config.toml
n_layer = 21
d_model = 384
n_head = 12
n_kv_head = 6
head_dim = 32
d_mlp = 1024
vocab_size = 8192
activation = "swiglu"
norm = "rmsnorm"
norm_place = "pre"
norm_eps = 1e-06
positions = "rope"
rope_base = 10000.0
rope_fraction = 0.75
qk_norm = true
attn_scale = 0.177
bias = "none"
tie_embeddings = false
parallel_block = false
init = "trunc"
init_std_qkv = 0.0291
init_std_o = 0.0
init_std_up = 0.0291
init_std_down = 0.0
optimizer = "muon_variant"
lr = 0.00183
lr_mult_o = 1.5
beta1 = 0.95
lr_head = 0.00387
grad_clip = 0.5
warmup_steps = 80
schedule = "wsd"
decay_fraction = 0.785
decay_shape = "linear"
final_lr_fraction = 0.0
batch_tokens = 65536
seq_len = 256
doc_mask = true
z_loss = 0.0001
train_tokens = 715000000
steps = 10911
dataset = "wikipedia_en"
Each number is 128 + 24 x the weight over the matrix's rms, rounded and kept within 0 to 255. Layers, rows and columns count from 0. Numbers have three digits each.

# o: layer 15 attention output (transposed), 384x384, rms 0.141, rows 136-159,167-201,224-233, columns 0-63
# v: layer 15 attention value, 192x384, rms 0.119, rows 72-106, columns 0-63
# q: layer 15 attention query, 384x384, rms 0.0923, rows 192-255, columns 0-63
# k: layer 15 attention key, 192x384, rms 0.0903, rows 96-127, columns 0-63
o167:126162102095111136112111158114112149124119168160127131111091090114118115125096175118130124122137131144093107134149155087128141160121131108119175109069137137115114101130117074102144130125130143
v72:105120102138104094128115142121139152118115118107125135128175148145143135155121141152117086120143130112102101146111151103114122133116097120133135113157109097159100129075149125108121123160129158
o136:129170090112121130089141126110109115166139183095128140112153146153147163106164109123129143144106146108126105111108128114163144117090113101153147127089131151125121121175153153080118117130154117
o168:150148104106141083145143136130106108114121103156098137106113147157103174171167129114124133150165132129123109148162126101123162154141147087113125123143121133101154093085126060128144110126101137
v73:115116102093136117093089142144130114157136105166160119194106135134110108122113118126116170140126136136105124132138155128139094079115154138109098114142164102113153112166157138145133108086105109
o137:129160147148114090131132126143141109120157143107155106098154126132137107165125119125101133109127116135137113139142092146111122106146101104161122128107122081204123149103142116106133147125121160
o169:133103120120130161130125147127182113135097098134119119158104116125138123120128137123118106145122133124112131103149119168123115149115158157117134125130139139132098134160079138159132135121142140
v74:133140123140107115143142127116139131119105120138147150116144158125153127095134134118119166111120104161099144119142110130157105114106143151104106133137141111127116134112121133105104125129116165
o138:145134121142145150174123069117112113099125139140155101126133176152128134117091136138104087154116132110134071164135119109121148126125143113135164139101114111106144122130144131130115159121143144
o170:137130124121096153119117140121148126137129135105137179166115124095159114107113151138161128111148151120167162102139148139129141139144115132117129152160136146147133139116104130151158107167103100
v75:079121110132129135102118141153158121148110146140145133117142128151158140142149137143127139136112174119130162175105111157126148152131129115157124144136122073116174175116150152150136150125118128
o139:160117135126094144127109144125136122166123118146123119113123168140128152152150119148151147098155155151098154106132161134127081154086101102135144104135127155157100149134134136081115123157138086
o171:149103098176162164100122115161157144109116100123164154133139122135139134145121170140148113116110145110137123115152143147112128136124095159140093139144104127156137121115133133155140088156114126
v76:128108110190105160132095163172114153138125136127125102131166160145134144157130103127095142153097132123118127126114079123125129120150145159117127125154109173132128103135156148087105130136099092
o140:109156140154097098109123101131160125136155159150110122145124141091123134102137121113177139109151116160127159128146135126109090136124120094148119123129136145134147137132176151140171128124174087
o172:128105154098122127130119167142083134112152099172105135129129121149147158128103086130089151149110115136130125123103136117125147113131088102139118126150158176144122133095092106111105086123055131
v77:092133160130108128156130114128155133122130101158124111153110120114149151123125109149151126123146146125151130148112131109130109172123146150141119095135132159108134108150126136153151151140140137
o141:096129148083133129133127155146158164104135125095146135169160100161131178133132102121096109168138124106117159150138132115104127130132119140126128102118143136137125122116135153089129120104125099
o173:165080115092115148117154161134144089164136076124102115068112112111091131152137157121141117144101137078137144110140116142101145093159126125127114110106155126141130139123111165156161116127155117
v78:146120163097156140088145110130122101141125108111125171127155122127136148143115130130128107161147143134105136091151158111164162165103084081116179156138139120089119144115114114145127123138083110
o142:180120096130053150150107151156122166113107144125131137127093139131153122131120120128137100129133123134088101130122150151108141136155100151131114150121127100155117130118150081121109137102134186
o174:120159181135183129132075099126178148104141110128136116107110113138124095143132136110072107117126114108170147117104095122118152123150113116100147128121138125117114154139160088119134101152135174
v79:158121162125108102158134151139153122116138133191126153108121128126119129113106117157170115136115082120124133090136140124181135180127110147144130132123099106142125120097138156149166133117102159
o143:115149157127145149108111130116117119117117139126139166145168136143112129188138122142105108120100119137112099136124110149144148125125146141133124151097115112106107115154161121168125147126087126
o175:161097127151152117150130142136144098110122111115106109134087128128089121095096129111123145123116147095117134149150122090130087103110088114114166105113119101140150111103134138104132113131179130
v80:110100144129147151122115154103133113151117143103140120153158139126110094168138142137136127140117124104140125148144162125117145122148129111115157132114105153114108130148159110142145079136168103
o144:138124176137139117127102155137104120127159117126158114136137129137125122147140103116140135111094147126113138164113109142111155139170117131154174162096134102129128133121069154176113087095141137
o176:111127083100125157144134149107116113147109111154099130124146129088129125115107136120128133150126123116165136127127145138087122115143142115153130074121165181111123127119140076122135121103117110
v81:143135117091154110137116129139085130132094142166103167146121139131171133148147141097099110148133129114093108101134141115132170110098136107160151111111108124121125116130135164144110106112137152
o145:136130151129111109128115099125171161150140098089140128101170118114101141143138155132118132102142155105149138121095118163121144119127078141083119132140132118138114145113086115100058141127144127
o177:130172130168148113148122140109111156110092146151100127121119160143147112110141089157101153098140096132147133130115152094121126128109121113157119086139129110143126127139098148128145115150088095
v82:142107117111125152063135147136140156134128145122122130142105113141135104138080133125118122136161093160121103124115151134134112135141139104097107138158105123152126140139182171143131136133129130
o146:138147141159146157144143096137111128154097134105137100140174160139127159141164134130141126118148145109106122115168115102142145129120168123151161156131158101132131117156113142112157156134091120
o178:125124113156117131088108129118113156136159109169125135135109145088129142124095100117100141151121116157116156108114129115135129140130104113145120071158116148118105118129146173117149092139146155
v83:149103135124138145130138155150183129150119119107094142121180125142134117170115124141148112168117108155125131122143135153095125130155154117128157120120124118134185137117132112113102120149159117
o147:117159156111094136124147127141140138123120135138150152141126149128139156122164146108136131139126139152101136143117127164126126166134110121130137092111152145133123136150125089125129145102134132
o179:147124096156109131094131081180155109098133122112146107166118099132111114108144132117090126140128134146171117137126102119102139130129141151153154148102093149102134104106108146128127137154098135
v84:124109105084141133154119113145091117104180119110154150115150145115081141132125129104118130149136151157118160124138129132106106097132135109150119155090147127117087147142162140112126131122141118
o148:121101133122126146142107103097159139142125160075157133136147109126138108147163145152114113132139136136119135166156112162152095147155145100128147083152127110121152121122131132138120137142111098
o180:086099141135124101105147117099136167112121110156107118105096143061125141144132131126133138110134137111122133134120135125152172105122150117159092126134110152099116125156158127144151149179140152
v85:123152124159122153107146127105138135170159121137136157123141146128138123133128128164117115113103136087103130129139091130122116113112155136161132134125117122122120108146125126125149154175101093
o149:130135103102079130089107142120146124121112157111154080121149120126108125156122100130149116128081119126113126131138127122131114118128131099129129147139160140094118095092121114117115097144171154
o181:155147086125147123141126116140110119154144132161155127141136137119111144140159140130126128153095108173119156137059081179152150152115138132129103152106108138138138117127102139089121065159122117
v86:080123087164090111122150146117117148121147161115121093126117142147128128156156084106153087134145126153132184102112152120123097151102107145126120120131135133118096129118136143145154147136136148
o150:145138137081156110143143096118104120114129149124143127160093134135117116128136161131139112144102145145097105151118129129155164119099106141114179130116120127094084127147151103107094129120136117
o182:137138109143090170161088135124123141137121094128139175114156124159138166133170136151142124149117114109088138086111140111128121164132111124166143146111146174145148145146108118100138134144106156
v87:186128145089130158140124131139167118119141152148132113109106153094109127115149126158126140144150144116126128163145126115128119165122112141122119149121128174160132131146182139106108102130107131
o151:079093124168105165124132114117121135140118101101130144140163106143166137116117118126115117113139125126147114162116137121119130123146120104143114122121110097132122098142121152179152159119146163
o183:100089096129087114101119125099117129121127105136146110142121118116115142137103142127127115130140121144140155105114138168138146142140094139142162144114127113120117143117150175096147139109110094
v88:128139148122139125134122109144133132116092138112132124122160174126131143104128140158127151118155136112128123120104103100138151113126114117124130165140137131115143169102144116093128111129107133
o152:113110106116115124133152124116142155145136137143137098143111195120113142121121111106136140139088109121111151104105149175142123108121173095108118168161140163157154124135091103122195153134155086
o184:157158143138145121138115155117132117128113164112126153170121106115152084112131094125146099140149123111187151164141147096105157147139091183103115128126121092156128107133146138147136106159114115
v89:155155102113129158132145115105153099136155137124134139133141159112124090138117123118084095134146136130143119139138148113088131133092134142149128111130116127102088098154135143155163152090119118
o153:101116078138132136132171124160135161137110144152146103137118091110139130145126155123136107174158114112160139138140102124116130157063162139147121164155153107091126113114129132105158088139090137
o185:174132112148128149130119137100174095124137103108107093098101115158139144136101165131149102111103130101087136132113123154146149110138126132114201119117164093140121149185114154147123148134142138
v90:155141120118149140133139141153100128130135145144163131111133121133113135125137134146141157145141129107166178095135132142130115155100109116160092128130124127107124115094145112107096158157134157
o154:174130153150105149159120152121174127139105160163098108123165101154105160116155106124109116130148110144131128146132166140141107117118128159144137107123111116116098177127118112140116151128159144
o186:111149132105157103146173104136151117121132137106163137144123149115140127164128123107132147158116128123122113108129134113115112133093153144127129152140110096109149121149161076116129129112141116
v91:115100127145153102159166123136152140109152156132118143123143107122143127138157142111168140138119147139117083134125108156161102129102157120126130121117121140122139119118111147103112094164126089
o155:108151074076126138125136174127151109132082138127149120121102119137114112147148117159148166137148150110082120112148137094123111144125086143101148093154152121148109179193177195111168130118139131
o187:136115124102118156133130105112125136120123146143105126137110128085153134151089125110105148105131136121153141129120109116145117133170137131089112104110126121134137161140128144118108139088155128
v92:134119113154183153162126116131110118128154111125131149154131156141098134131151139088127104138128120127114141126137109093103108120093122115171095103153168119140127116138123120134132116130139099
o156:140144103113118156082090128158186114143114130150118108172111162150134110161151103137140130116097091126143138142115112132117111134142142153134132138154100141129128138136135145095105141116137142
o188:088148106145166100145104181106100100112125126135125112083120136116151128126125109106140161155138129104189126130156107107118113115089112142155109113125165101151113098132114119123112117181123152
v93:081121119135106102129125116148143122134147127131125134088173141128142121139133150134150112130120117145127112098112101130112121125114125133127152133123112135132131131126130118122143112140123152
o157:137153118150111159114138121110166102121087116146134098152110144127126123149133102158120129141133137155128173113130133112127115115127139087112115143145126128123117135127128124118116147110141111
o189:113124136155101095116138142122110168131123120153082100115131123131147115149137170132114160161092124097125115112138075126156140143079105107139164119118113164143113118140192134141157096111114175
v94:149130124120094122068140103124115135154143105134134165095093135146112135184180107135135108099160120145094123179172130101101144084149095157106101112100115156121155115137121126130137124154087128
o158:109087150146135120102130122133076155122131116123099149118153146121131092111114143108116124135133140153127129149129178130141097127129167160150122138134107125137132120130096102164112117108155128
o190:143154123140117129119101162140154128102137114094131134102130134179159137132162132140123145152103141126100103134089120120105127138120112121133135109146151131110100107116121119125088104133143121
v95:146121151124143130105142144091118142127134120125133142126112183132122105121132124095097122102107141160129128140134115123152118135136151137144111125128134095098142145132150134138095115114151138
o159:114110169114141125130147130142135126131103119101171134140134116151153092064108134148157159109148126127137144166113149134155149122148126177106160132121121145119118104099117146124125140158090127
o191:133176087158158155128123137150151113142117134144114145146130161145125119124115146139137172126128135130154144087134129114138110135099145127134122136125129098122157114145147143139133105137134118
q192:143118141131134128133135123141141121126144128119121132140142136117119093131109119123132124112166117129114139095118093136142137154133122130123136115126141156134125151123150119145121121140126102
q224:146102152126145155131121112100130131156123122144110165123154139086151073101074126140133103105123091135159148148085098168129155114148105114112128111091135159138098140136157113132156156126120136
k96:110117114130075108166108111127143175152102109102123117132160166102120094126136147156126146105118100085088159140076142078130131098144148103109141116115120142130158120092105118112116137085083158
q193:120135148114145134122139131132137127140108121115105142130110149115112120106121119129145120123144115129133132113095119125112139101160136136128142125125129133129137105114126124159126110124138131
q225:149125114130116149134165126075143107129136120173107132108157118060099087152117143161127114094119139175183115123129105153141140116099090092144133121120107116119104172116157145135099140130124099
k97:090139137097125128108154140145171105134140144156113152131139138133121156096134149117167077132137111114119142094137104130140175155139142159142146120086134128132142119134144137128134130141134126
q194:127137156132112139116150155102112151111135136116114117100094105168127161161104142143097128124143141113130114155143161134147110162120126123135133148135118094137091106135154127113129154092127119
q226:134141159152097118106112161146128132161105128123167077129084114148114159152144101079106121160094138120139151117109143138114153128107160152156131146104146126128140121125078135135152141111123120
k98:130153128122128120139140113099096142105145097136138128128109081112134136146160122130099107167111126147123158135135158139145102127116116093116104140142092106122140154122120135110109095115154109
q195:125175104129084157118170143101131198189104111152094105089097112155143147160139090106123090227054162155109083160180146102097069092117176121195095149200145102135164147125188038084174076021184164
q227:117160102111056105164131142134110134117101124149105138141119093119101150118153106132116101156087161099055122122067165107094100142169102214175088159129116117147193122156149146149123100034116073
k99:103135134118117118104152140103107179157120123084126113116128103160091143161125130064089063199161084119181141158139139140125121146121111106147135122098118132124103171136106124142160165122120102
q196:121109141146109139137137128151138130123133113119120135146120129148113167153173161118138099174165147123104118110164128164115119123113107108160166141118129124134129117132120127150149151165142122
q228:132097147125110116110169153111136144162127125115152142142128123144105160180183160088148095120158162092122123109141118156093140146113116140182152169094166072142162114126113115129161141142152118
k100:138129100077131113166130157175127129145098192130130113128089134141113127115098116082133115149121100170149130131067143086123116117110143152128085138098165141170121160151135146143101091086094150
q197:086092114159133117116134135102150087129139153117162098148104152080131150111141131101137105107176116138115175109133118142155105089128152113100113134146163122137162138128098107172172113156096100
q229:097143132111146078126129138125140093126137149137130145156169117052165137170130133141159161075151094139131126080102072189133092076123112083143117119117154121094165096053098153158122129162066112
k101:148116094147121122118138136113122117140114113117102113132132084178103116100111120130175152169115136105123097126132146164137145129151151165082112112100145104159142142130136147117154170141146124
q198:143143163121119122150143128160136145112095120106124117139118159140158136166171154116109090199127188133118146092142150152096144156097129150145136149120184078143147115159120067138136135134160158
q230:122124133133129124147119125148090126096112124106164164110140081138124165159158143137095107143121164152092152124155168104138096149087132139111139122133111128106121104168115071099158120149153108
k102:127171139114124100112146172140167149087098143117141105149097114177103146154158117145122087198139136162124133099142132092120110117104124163134140130143144069164131128077128091125134096132143165
q199:082135141092134142123116133109097120133118101136122122159138105131098141108170162154158147077177100119131186182181131093181127083103125103123147079160118150142150122125130121145124160169103172
q231:122105101151124111160105093117130151122112136175079122140112094153115165156147147125160148124134136104113109117107141152120153145118152113108117121136154098125138140117113097122127131141122147
k103:124140126123133137150101177140113144156118114092141149159135134149118111103136115151117174093135128111139128159170120111104116092124140119146102097119141148163115141163107101154132132146096142
q200:164106163153120149097135143156121141064102138111151112140125103133098153095143108144097101105127125169143127129138130149092145155134111101110102099109136125150135127141109135137091139113135114
q232:152123087118151128133152116109130146121113116118132104147154119108095142113175145132146117127110088145110126133110123137111159118125151118139150148117095131103123135132122160111126109137111149
k104:124158157113096103093113101115140149119115115147163122150107121160115139138132110125076139098147109150141127083072130158118187106137083100136107123116111124159102105121109114101095159131146147
q201:105107108122116140147080133156133133153068129122137133120136130177089148171163092110081142151132106123143086147120109130151149112099166167132147178121133167105159097151164105157148141126137125
q233:115100103132117132137170093143134129115116142121109184131118129141126144172119104139146134107130135128114169111111113128150136138126158143104147129108154156092123096120119089132116118149122084
k105:131147084125117157128119101154118142169092100104125147136107096182147143151132147155105136140145155164131116098092093178130112118116157152151121155126138147115134134117139126078129113136158149
q202:109127113154145140124124154149106174133127130106091141130114157161135076095127130130082122140139090118108112108156119121111096138118112107157131100119130147132131124126108156101138152134119151
q234:071105119133134150123122124161154122085150156144094129167127136122134160130131169154128134130151121145102110134148154088115110156102119129121184126103093128125169128149123138121112136156089124
k106:115170152147122128104118142081121151152126149143158116146128156150146107117150113126103137146162132113120134141126139135100142168091108128133109153159155129127143115097164122154106092142102160
q203:093124106123120096146122111127142129142111105103088153135098120153106154118184138111112147161197117159130083144147146147152129151134109116143129159118134137160149097152102096097145128139131135
q235:153136122085078130156127133098128157158125130097107175101142166118152197102192172088131121144083109109104113161109170104111141112118130101195104140147076100137123138135131126134156079087121158
k107:163120119166064128132148120136138140114135095088121129131146118155132126126173125147096142139122132152151118086125140153165085209116127136135126111133150135140178132074114143138100135106110160
q204:131151116143114123102156128149169128105116129131162134096140150127172127158122130152137079120144115101154099125177142129112119123105151136121141108154131103135130126127096127089124111113117137
q236:132153105100100078160106129153146119154144127108105093113123100104132146161114126111120161178127166099132092107114148130125108144131180128139172123162144127123141125117123160100127085149140101
k108:133097135106147136146135125118093157128126094171127138151122130090116106111130134130144151118109109112110144156116118086105144145172123104112107150136110135110121128132099099163128160133111136
q205:114114108140140157143128110134144119154121142099136150113148104122115132127097135142146130112144111132119128140104106145114134122133107132160146100102155149134129152140154135167105116139139119
q237:101141137103175167140146122096114154102129117116104134120112136117109092104116134175174127140104105134121111170134114106159094124149119143152115107085124136126141150139167159141191127146094139
k109:087090069137152178154116123117112100127127142128142125138157146089130113116123113149104139098109084117141115122107100091145096104135112152110121108144094172118169091082075099148099131136125134
q206:159184149145105140136110143172151137149117125143154117111107125071126104055166084083080119132066145119196161098089173158085133104190171146153019117164120086102206114127139119078151141131125116
q238:121178122167063201070128105058130204113150110087134095137101125124139124149228129114106094153116128216163094151093244126114105117089143099154071118151095024146133170169137083114194057065096176
k110:132137136122135088111132157137113093109118162089156133129147083113130164128127106169095135094107137212122164135107111163113053121104113138143122117111121104114134148154126187083083132120215110
q207:120139131132122132142139122125125135110123105124123137128126122172160154138149154158150108146158125105115118128165144127137134148131117133145125122129117127147132136162103144096128141123146113
q239:098149114120129119127136129140109117096114096134134127161159085160134150137089159121141147143145112116129113129164130133133127123131109149096152135128129113122112154133149128136142142146159098
k111:107169154097070115144124150146138137139121141112098117095119153141151150139169129106118162172126132163126124167159153140107177146116135144121091134144150104134105125149143121126149126119151150
q208:146140108126148136093131116140133127103123141145135127140126120096095120134114102152140162114143110138149114138129122100138117102139125117105139137123105139109124130099137144129095114171106147
q240:095136137115121118109139153159076139143134136127141106081096171102086093118133086065177118131120121095106121134118160124088147109110182139136116104102140139089127138134135092125094066146168105
k112:125102134118114141133134106109113098110135158101129128145143126136121114117117107153140074111136118085136117110131130129119144128166100137154129096147119151114146160116117157130135146144120139
q209:134104136102089171115126137162132146117111122120103131126110147154107137128118131117138119166126122126114145113130123111115123129141140112161174109095133119161136155134146116134134151133166133
q241:095147124104127080136170121158099121138115093144161118146130105153119120139134155122152124140177127121138155094124124100151113129123134148158110148123148127120166130131140127139134124149143104
k113:117163133130112113135142132153146140159137116074137110135117089146124167145181135121124097176160118173142111092120189162130143111107150108145117171120109072171129124135153172112155126120149129
q210:128152078154142141137143093118074094124174124106143117109139128104130147085143147133167096114142134116133124124116139125151131083117136135134135193138108140131123135130105144151092127135070092
q242:114090134134152114124130171129149083110118181099108084155129099135141155107122083096122125121098161106128137107148106165110151138131115129137137118120140107173111136148094148144141114168138135
k114:146119114128148105118107132121116144138125122114163127159111132131115139180141086138137096155137126085121138129089148143125106153096115175113098142131131115127135157112122131145073104118103140
q211:162145147119140167139104159162136114091114176145124159144108095128149159146126142093136110118107153089116169116141121142145144115121114148157119147126156123148126155163123076125110138144113138
q243:165146139099130140134141116123154119129113107143111112115140106151118114156138122113086137112113142128125144119138164131132122132106143136142168130106074157125132135127122081138159107153117131
k115:078139165099159147144097153110104126127134164133133128127132123115087150134121113142132144094165101176109100146158153103111090142139122111116164110120107127137132102123139104131142143138106133
q212:130092124152138105123134164142141111100133137121104167118143080126163121182122152145101147126180155167149138129213091160169157120160092137124107112149147119147121165137143111110114154128121129
q244:120107108125149118114135109126137158145102132116153111099148115131153139144108138155133140107164152134120111113162140126138109132104107141146144124147087128121119133133127118107113137119129117
k116:131092138123113149141119118123124162145127109152091152107110128111136147159088141136095136130134112135161088135128153169139126095166134118126103124157118136140142137115134143078148140086152114
q213:091133138129155110119099109120175085157137154160166121125108131120146114060130106134126156155112096116178095145146119113135143107164157122098114126153116114125129140102088155118102103136121112
q245:164148119124131147088183149109114111138077147115157155119109154125141125129138143119152124144094123147142173117130131131098176111118109109161131121135146113168147127120134149117131116136114116
k117:117121103136129111158122109149126092094114144151129107129134140095129182116089088121123150108145109116142117131138136102107123114152151114119154103140150108105132157123104101121128114151109142
q214:170121154142119113111097142106124139134145131110121084119139144092137143180104118075148135120080111112140167156149135117124133130103137106171123102138114126115109157134144136111131131121135146
q246:119099149108184092130146169131152119174121107095128113119073121071106153087096131095123111121147144107124196182134115126146136148129108106128107146132103125124155151101129121098074120146125126
k118:106131142126133128132121128065158100105146147116112142113130102124135136126121112123146143102122167117121091117152124094112166146156109153118177147159122141140104142124112165154144163131107155
q215:100129121155140090142135102126133111144150156144175145127120130160139147105105165120118131139121159184125126085158126137120106133095132120110140162154101090107146105139139101083140128133168151
q247:092096117127113144143108082117128138173116134095155119107088081163103147166120130120150139134127139152147114146149148146134144085154119123166148128118139159159129122129143126136138152102127118
k119:153134096120106133110152111139135126138122107089126153126083122141100093134165141125120076138144116117134140160138144136155141120123136109171178163122109137142158102143178146134116109124124134
q216:122172117151144122168083103087092164113170136111118148114154145139137143111136128138136136119162114153131135127129183127151174119079156129110117174147132097093186162119115148157160120140115142
q248:177164154145117147126139139126122117144101113109158125152108122116086154096115153091102148119141110156134165115168131096129141124133099111134115136115079130122135128151094137100124109159144129
k120:115151125094168169144120111124157141137140129139133147160134162151103129134136123119145138119146124159164119098103128098075105104095131122136123128097121110127143147129141120144112110128124159
q217:145138161109103121157117141111061094138145080101115117065104130142133117134136108119113152113148109155100168129129121128150135114136146128095144105133081132096127144171107146105128156140129120
q249:100102140119158133131109178104154139105113168152137088124131104109119130119155108114083148104096132161155125125095106135136150120105157125124137096129147118145157123177170139128134139141119127
k121:125111143148141103110135120084135141133119117157110134095157102121144106119107153117151136099137115167149170146126116107131140118154105127160110100125124141094132130126138080107143143178118126
q218:119145171136126126117130123121107155148131132180131161121087116150126155124131175074083145173162108126158116147132111152122141145144117108156051108097107105123123125125093109125127115110154127
q250:110105143129144128161144147152111126107137136114109136107127145117111125158188124114120096144141131171099121147131143134151116168139112124137163148121088132156144120140103154114185114113136172
k122:129152131157156122100133123125129148107132147102107175144121138131137133129129151192146116136120121145140092090166118169100114148136099122115090127114098127141125096148122108138123122158151119
q219:145104126109135103102142121156158127146122146109154161099160088091129176127150121123165114132156111167181137105104103134164144087149144116104091110153163125134115189097138180130131074116124125
q251:114120133110146125149141154155136113125149119119122155117139146115136119093105132121123142131157111109143136118119105137162104131116102141131114116127141135112129147123168160104121134156125130
k123:157122139093167093117162122096183151123145119139131160103108118130127154127170153122103174098117121109186122168125114128093187169142147085152136128140138155109119135141100124139163125147134128
q220:174142113115177128111142105143202126132088127145134115140135134121109156107117086134163129121127098114177169170166166093117113140172113163111131143104138077138195125111146151121144123139144097
q252:140117094166126128157145144131120115153121112141113141143141151089117146167169082136127108136102136117112110129195115121149127129164114131141160117107131149127143122122125153143133110167101134
k124:146125135110108126112146111123139121130129137109120101131139152159146121125087138131164142117175101116154127137140137151124120153145138152136161117126166096133146147119144153126149135124118121
q221:129126100103125101151119126148072100157116131135144144126103157158117137160114123133115078130086137115110103133156126126095144143129114103109128123142141155158088121155146109135133098081158152
q253:122104108116132124136188145137128133134141100106089123118102177144113115127157118142124138141110174131107152112110138127149145103118144138119139142134125126132090166124166138140161114115167117
k125:120119103147115124146157157119098138115119164146110139125130109174093151107113116132152068146139171140078121077175110137134147141127138101117151134098132146136134144096126160164150123099123121
q222:120096125129108097128104105138088144105160112127107117124147073117145093080099120133126106119121121121117198155104185127111115096117106139123107147122182081076135128088160103129127135089114101
q254:110132147143156077115162085115111116113159135122130117124147087145170148161162123135148122141155108123140142118154113133141113145119158105129165133125105124117115107124115103108117180100112157
k126:161143150156120151146118113132113130103117124102153114129112091120143111102113139094120130113125113130129129117115112132099140097154106159129154160145161119102122103110142122145127143116094121
q223:141121140127120139117141110131165113161150123156124138124130134132147097100103135128153138091144143145145179121174135146170150083146136092127164128136146079163088153166119109153099138136099110
q255:094088144118151171141111151145113130149158153135122112115134130105152164092132147147098123097165138132148157152143105164161123146113143102117170161118111158136137112149162112145106132158154158
k127:140111099149115114139158108129125111111122157153137128135139141101146141056104138169115108125079118147140126128144122142142132084159093143105128097162114120120129114122129152124095165114111143
v96:100145117116139128139151138120139118125145117128119145083109150137100167085137118144131143125128115113125133103092133115131126101148099155125124105145131100113152128143127115136141100143128116
o192:110070131168133102095131107111130128120136129160133112132127120135123120129099098131091116130106113108127133152135121154124171176119143129143139162113099142138140106121100161151139155110108141
o224:109141067135148141150116142150142130089119124135135181131103187096082106125177144124127160149140135153133144084111104131131135114132128119076122129122148166162135149138105129097122139172165116
v97:144126096133136144140141136170146128186138128104112136103108149105133168139125145113119105154143125111113140137093115108106150145138137110111143152139148120161166094117116127106114111154141128
o193:112100141126101132147150132097091099120092137130153140166129099164115110122107113110127175137187187138096132120146114122120129140129115115133105092112097140122110179166107133161139141145150127
o225:173128114134153150141134131124153159135136131132133121106157160106110155129128135134115100135117107085123120129128144123122128099138139148115138163147127115118108110141131125109133093123115132
v98:108126141100118100156130144130183069126090123129156114158149091103119096109134129129138145116133155143131086066118105131159107153087128115123172112127126130093129155100134132097113097143160139
o194:116095131138153126115114128155136117123128157109137088161150107139150158111149119123110150122185154148132144161140122143150122114076095104131128135150121144144125146133131182104132143159135107
o226:098103139117138091125152107095160108154104097111127160122140089132152154166125163144129125116123122098131114106168130165122112128146116097107179126105140159136155099125102106119154141125107107
v99:118122173147140132120115165123129110132113146113141114142143123141094101121140122132122140120085135163127122131129125126126154150111123124116108122136129131126115133117136134153092151150119125
o195:125145100149102106130141101119114154139164117136090130134103113123157131130133143131158111146179114118131152151097128085124128104133104140126125143090113116104097159128110127123138141129129122
o227:126145144143133150153116133114166097110123135101149124113136131187076128095113147124130171100122150156133094106150126164120106170155118126134113129160112109119115097143115122108115141128119159
v100:101110115107163129118129117138107108121122146115156134105086109158117133123124081118136132115134145119137109117096080106097122117131153143114166133127120162101132107116132123120135121147143124
o196:115110162149123078131123164095132127110113085119100122131140120107113112131160138109118133121119156168124112128126122162162135143133126100123120095110158101099085112166129117115118105113117114
o228:157140145094097146141107144128138104154127152119168128130125122116139140126116118137115169145108129169160137125178087097101104105105106149116113131136109130147124116123125129117148150150126148
v101:125123115160127149132147117138090145140148138123112125169116126141126088103147140073157152121152139140133122117147145102127153148110128098116090110120152128138123128112130105150114140120130097
o197:159116139130138149132128111177168153142147132117101132079159117128141154131120112165099113141115136124131134152092145123088132145129128144162132141120107104134119145134135113121129135136128110
o229:101165115122123180105148135143135106137115111135152134174113137096099079097130155128160121156151124116132122130130117145161094134116132154109126097124147124106169143086143144145130115139142151
v102:092134149114151145111159109134109139167115104134131120110134162137106128154108148115113154122119126122130115141114124111106110132138107140136118154139110118102106108125119122149147165115135159
o198:131156100123115124132114134149133102106149162107152120139109135161137146084152085101156115138115130141148144110140124117103138130131172115125119145128165153174096134129129139100117118132142098
o230:106165098101135130120154102118117147115140107151150154133102172143121085144157134113093112111112117130122119145129089124143140096105129127119113136147114114086139140117162126171135097097145170
v103:109110142139112123111126126141139157149127080151115164108107107133127103116122136128163111161123117113140154136109185091131161116172143081155111140104132118109144111124138116122164159127073159
o199:133152136106128118119112129101117128129126125138133105102141133149120115128125101113146130143109114122126137116130113136132122118118142123112130149093111137126122168146134106101112112087144122
o231:165123088155089129118140098146136156125100081122108155138107118135148113107118110136116098163131165125104154146111165091105156139157134128127108092149141094112109105159119131147185095112127111
v104:134118118148122137108119144131101167136142148132146137095131116148140124145112130148139099146141105089116135164126140143135102123109126122112102160132121099133133186140132096177142132099106116
o200:117152126140111137121124128110127132115118143135124123122137115093139106112138158138141128088119120144156119157122116126140146124165169103127111097173119117129130160139121155125147101105152114
o232:115128115141128135153141142133120153143128139141108154109135160159118135103116122147143115157111129116140134156118148112072127092128110139117132148138132134153127139134147114116129122147117110
v105:145141158128125106092117116083130141145122109125144116110140157142118106139140103137112143134153122099095163156125160098123174150164100108119117111150127137126093114129119139162159141087127120
o201:124154155113133179142097107126126118149129144143149142105114129112130128138077129114118114129118153169145122145076112151161150088141148149112141141141134123126148145119138143129112125134100115
o233:132164150128092120101131125123154179125149117126144145121136177160135070147150126116128116148095129160122155142143128085117139135147136136090094152147150151130100108118129122132146113143142100
v106:132122143124135127155145168140145111131146095122108120105151143123104182137127129148132162103122130141150132143114130124126132123110121116122149168103116134122139122116111135114112136115155108